config.toml
n_layer = 13
d_model = 96
n_head = 3
n_kv_head = 1
head_dim = 32
d_mlp = 192
vocab_size = 4096
activation = "geglu"
norm = "rmsnorm"
norm_place = "peri"
norm_eps = 1e-05
positions = "rope"
rope_base = 10000.0
rope_fraction = 1.0
qk_norm = false
attn_scale = 0.177
bias = "none"
tie_embeddings = true
parallel_block = false
extras = ["capped logits"]
init = "orth"
init_std_qkv = 0.0556
init_std_o = 0.0109
init_std_up = 0.0556
init_std_down = 0.00771
optimizer = "muon_variant"
lr = 0.00765
lr_mult_o = 3.0
beta1 = 0.95
lr_head = 0.00974
warmup_steps = 200
schedule = "wsd"
decay_fraction = 0.604
decay_shape = "linear"
final_lr_fraction = 0.0
batch_tokens = [8192, 16384, 32768]
seq_len = 1024
doc_mask = true
train_tokens = 126400000
steps = 7901
dataset = "wikipedia_en"
Each number is 128 + 32 x the weight over its row's rms, rounded and kept within 0 to 255. Layers, rows and columns count from 0. Numbers have three digits each. The size before them is the row's rms in percent of the matrix's.

# layer 6 attention value, 32x96, rms 0.293, rows 0-31, columns 0-95
091:118119129143121118093075111156097111131173127144114164075099110169211102098162161084152109099126097066103137124086132071119128126193133158144082138162109132115093100126126109119067108098157142180085100100150114110107168154119105184109071125139121110189085067116109114127174065115119077078
103:186148108191114070156151147144097093089128148174141094157115182082095173131206146104117138095153140168123161118127139164135119114125087113206119149166088140106104144128098103101175152141095108135128167165108123126206097155108137107108136134124092127186122183142182073114208133114108122098
101:121154134151160146116142136126128084094060117165119104100106118154130146141209152163057126122147094168090174161138177146072142157142123108143125098094157121121119071119176089116152115126174194176164057113120109108131163104136087112160120065143140192141145073096122094134129127160127202095
103:097070155112076132128169123140102144124197183074098126106097107129124109060150132131103137161136116117148132143116114107084163150127199103117138142149136086164096107163209127147113080166128132150131140142165098115065148158149105095059131161167112143060129181116148101149098049156169136100
103:119202113127113071146151136068151144107153106082112153084110093151117148147174066135174111118170105148092153148090139095154078146145100181112125144057163128090159175135116151107093114137181181138093134174111113091112071109150124106147143116197182139096154107088102145122137102101138166062
093:190131163185080127095155138085169109109155069093166147091137086125127114109086082072077114189119146137155132155121103158180118076124147181161101132105130111102142116121131107081121097142119104147118046087108118113120152081186133109114100166103102149087079166108138103129130161217146122133
105:098072143147090152101082069127106141165171117150158119122088129139096154123199097075120120140122142164107113092146174116146190157116178154107118127058095109119097123077180180145126152185160137154144117217062113176117116125133151135108153185105133154153115095108097168145133103182154136131
106:167179147166143139144069129145163144133139108118188118093144095083137114112151142159137169133150116139125188140138089109168127069074145076135120129183101059200159166143167132137137147082098078143184108132146117198170132089140136066110160129142137147145155081126129129146155139053115130071
102:147173150080061082123136118133137156120141136111109092119140124124060154138130116109072113140164142135129155127204165094133146144159131146029132097199062139106126091142138137066098138109137159105113117077100110132123036119125193137170144160125133132082135167095168092162143153119091136108
093:154066175108109167094127100120116143176123078163106110100139141183091131105124126149122066185126080089101091089128120200107109121141167129152070149108156137118154107071087164080124070082144179123136202097111127134167117155098107110097174076145145096064127135150152098138143149152092127110
099:140150150152170163134170134141141104127152154090101123151143107073209153158133116139176153117106126115105175136181155186155095070076117124109126130141121132173145102146117146142119056188155098090082034112133082109183056129081137125101128129161104155098148120161064133120172134106124142111
095:162121159095159123140134117178178093170118193143142150107115147183102079087118103166108155120144097096097120113130134121077052109156184120118106111157139171128139096072125114155173154152172074157126148140151131149145076068116186138152152221094127125093058123151172144098145150132142115105
106:117117162106156127119103134086129108142112172121107103154137105111112150078120103142162086155191097113142097140109141086191132111153156196133108091130220110109115147108173132208143160115154080103154146128112149098094166191126147087126121091104117160116103152194065113174105118212115137095
102:143110074171109134045107158121186148136100168101193078116127144095144120072111160158106155073089088124103110090151169133116109080136081157103157168114155129126092196147156166127129137106156117163108151145134147155177144147083187124197126168117101114139081147145118125173091109118085149075
101:167115146170083158157150163093193135143111147153213133073150113102112125127174134131136140112113166164185163124154115137129164134181124189120131085090146205170124071127112120121111088136129128115133151119134141200146088177181151151124169138120118210099123145182076182106114103128136136123
095:083120153111075139191110114114074140109110053102129106072119126138098155084102168138113145107137107080115191116117158073143056122149150130107108133111115108140105142125142133176123109143133141110119106171156120175118135142128173136169127065091132137064100168079051034116135124087137178130
102:156133128093100100152147144181126131165104147167136105043107106099142112178165116119153186164091107115158151180132080154075197064110104133038145166105078101162133145119094093111142130098151135122164130149142188126142107125094074171108146088142102067130114112161145084107118150136150091110
095:151111124121108216167137146197191101129154112152135133136095064153080180111182127139134129097136094118102117131097109169137152096102128132113155070116103122152121080186137077128102137134116143201134124092163182082179077137166085133157117112162146118132089153136122130148132089082181071169
097:154136125105162190108147119162205180132110098091081174151108115138097122125139152146148113179107185172165164137117145091194140067133150166127203120151191086063113092120178115131178130126107129108176109124118092100145118132092097186130141147188127093120159109130133100125102162116175099104
098:117147204178111189118000157141121108110111129165099092150102149128143117117115138150105154143113135118123157129117146147101157230135131153150083151084157160108103141130111120126119147062147083110106119147149105139145115135133092106148143149162075123114189134073106119193178161094135111121
110:151150097084137146086124162101141083158149131114149088116136078176138169127156073124089112116086151161106102051093200149177133127165150126122060161173069109133151151131159144154076187102152132123089100145123117080105157150182071192138166134153110134076134131110169171136099138121112148110
096:103088118089118209113152112147127148107116097143131157080103075100178173153138118183140151134116112113142101166058134060147129138114124140159091096088150149139141164134125062145067125116154113118154155129138106152109134076124129123126119215177130065101135201140140107058118185152149128092
103:120170094158131118121147109117078138073160148153125087208094167142215109089096095158127084159117137126139120155088193140160152128132157123140097104071115120119122143131177085093096083113185164137153091153067164113095098187106165148154213105112151146128114116097150132160131086114158128120
096:159166117165100150132128113128123104102119138154082139148060059093172156179126098178119114107141121134170101093163112102112072131100068109127108171144133088137110075183172160184161114165111130124088173127076135155158167124101126157116105133174134137092155134051129127111145122143049055121
097:122104161078116156123146137082138050166086118179108153127125125136114096111151083087107122140114177125125059110085136099126107121166098135131142113133161136200072133174135162115137145136142121178147124091127133152206020141117144113085120116097069156147149117111151135156196167136078100096
103:126149132087131151139083124088124179142114191131168143102144105173155138174142185099111155145170168138119113164181170158178090155090146063152141188146186163081078143156132079121103097104198117151107186130133165173120104153139126120154178115144103163156103105084184127142156152154152146116
105:092134103137133157146149102141106093075129146161159160128127203143088077158118194150188133115100049100074120142128062161198131170092125169125122162133128076134137157132175107106162106153133177107135174109120117115050090117128080160149109127135081155068153144119138134120119143070092133128
100:096116124131101136165109173156080073085125131074167178135069141101160072148144044146105143084110089161097135115162079108111124100158110089110133130105099090084132072109141147148088120135113098111152167073079153189127173121115141118202117155116132103162124103170167093114122134063114137097
102:091172120143144158167120097145159175136082138114090120125135118132169159143063064156170161120139056115152084123132139134105136096149049151142130108166049142111096168147121114141194149144104120168083167097075152112168160181151130117124166155182109112123176141060103144143116088115146140089
096:124126075114196145149147101116174158136115131136097132143116141089118155188129146155089100179130124133130118105103112120073096088122118099133140199092074115114164128106132095125130106191174084119182124074079163122118161185124131187160108105167202164096146170117122151103173118078092127062
102:104133140121156164120167124071173083032112161102133157117095088190167142134107137132108139149191166174144136114089138142128106167105127102123126164152122137139083196083111133124113087145145117118186144103096088139138125182083109145132142150078123106145163173073114078183082094200115125139
096:129147153140140110078105147124128128122110146158139075113056112096184131101128118137108169107132081084069118106160133050143138137126170145153191208106097203121108131138076187155185102077156164120163102169133107119144088133132143114114110094143136118092178170083176163152102082138145123123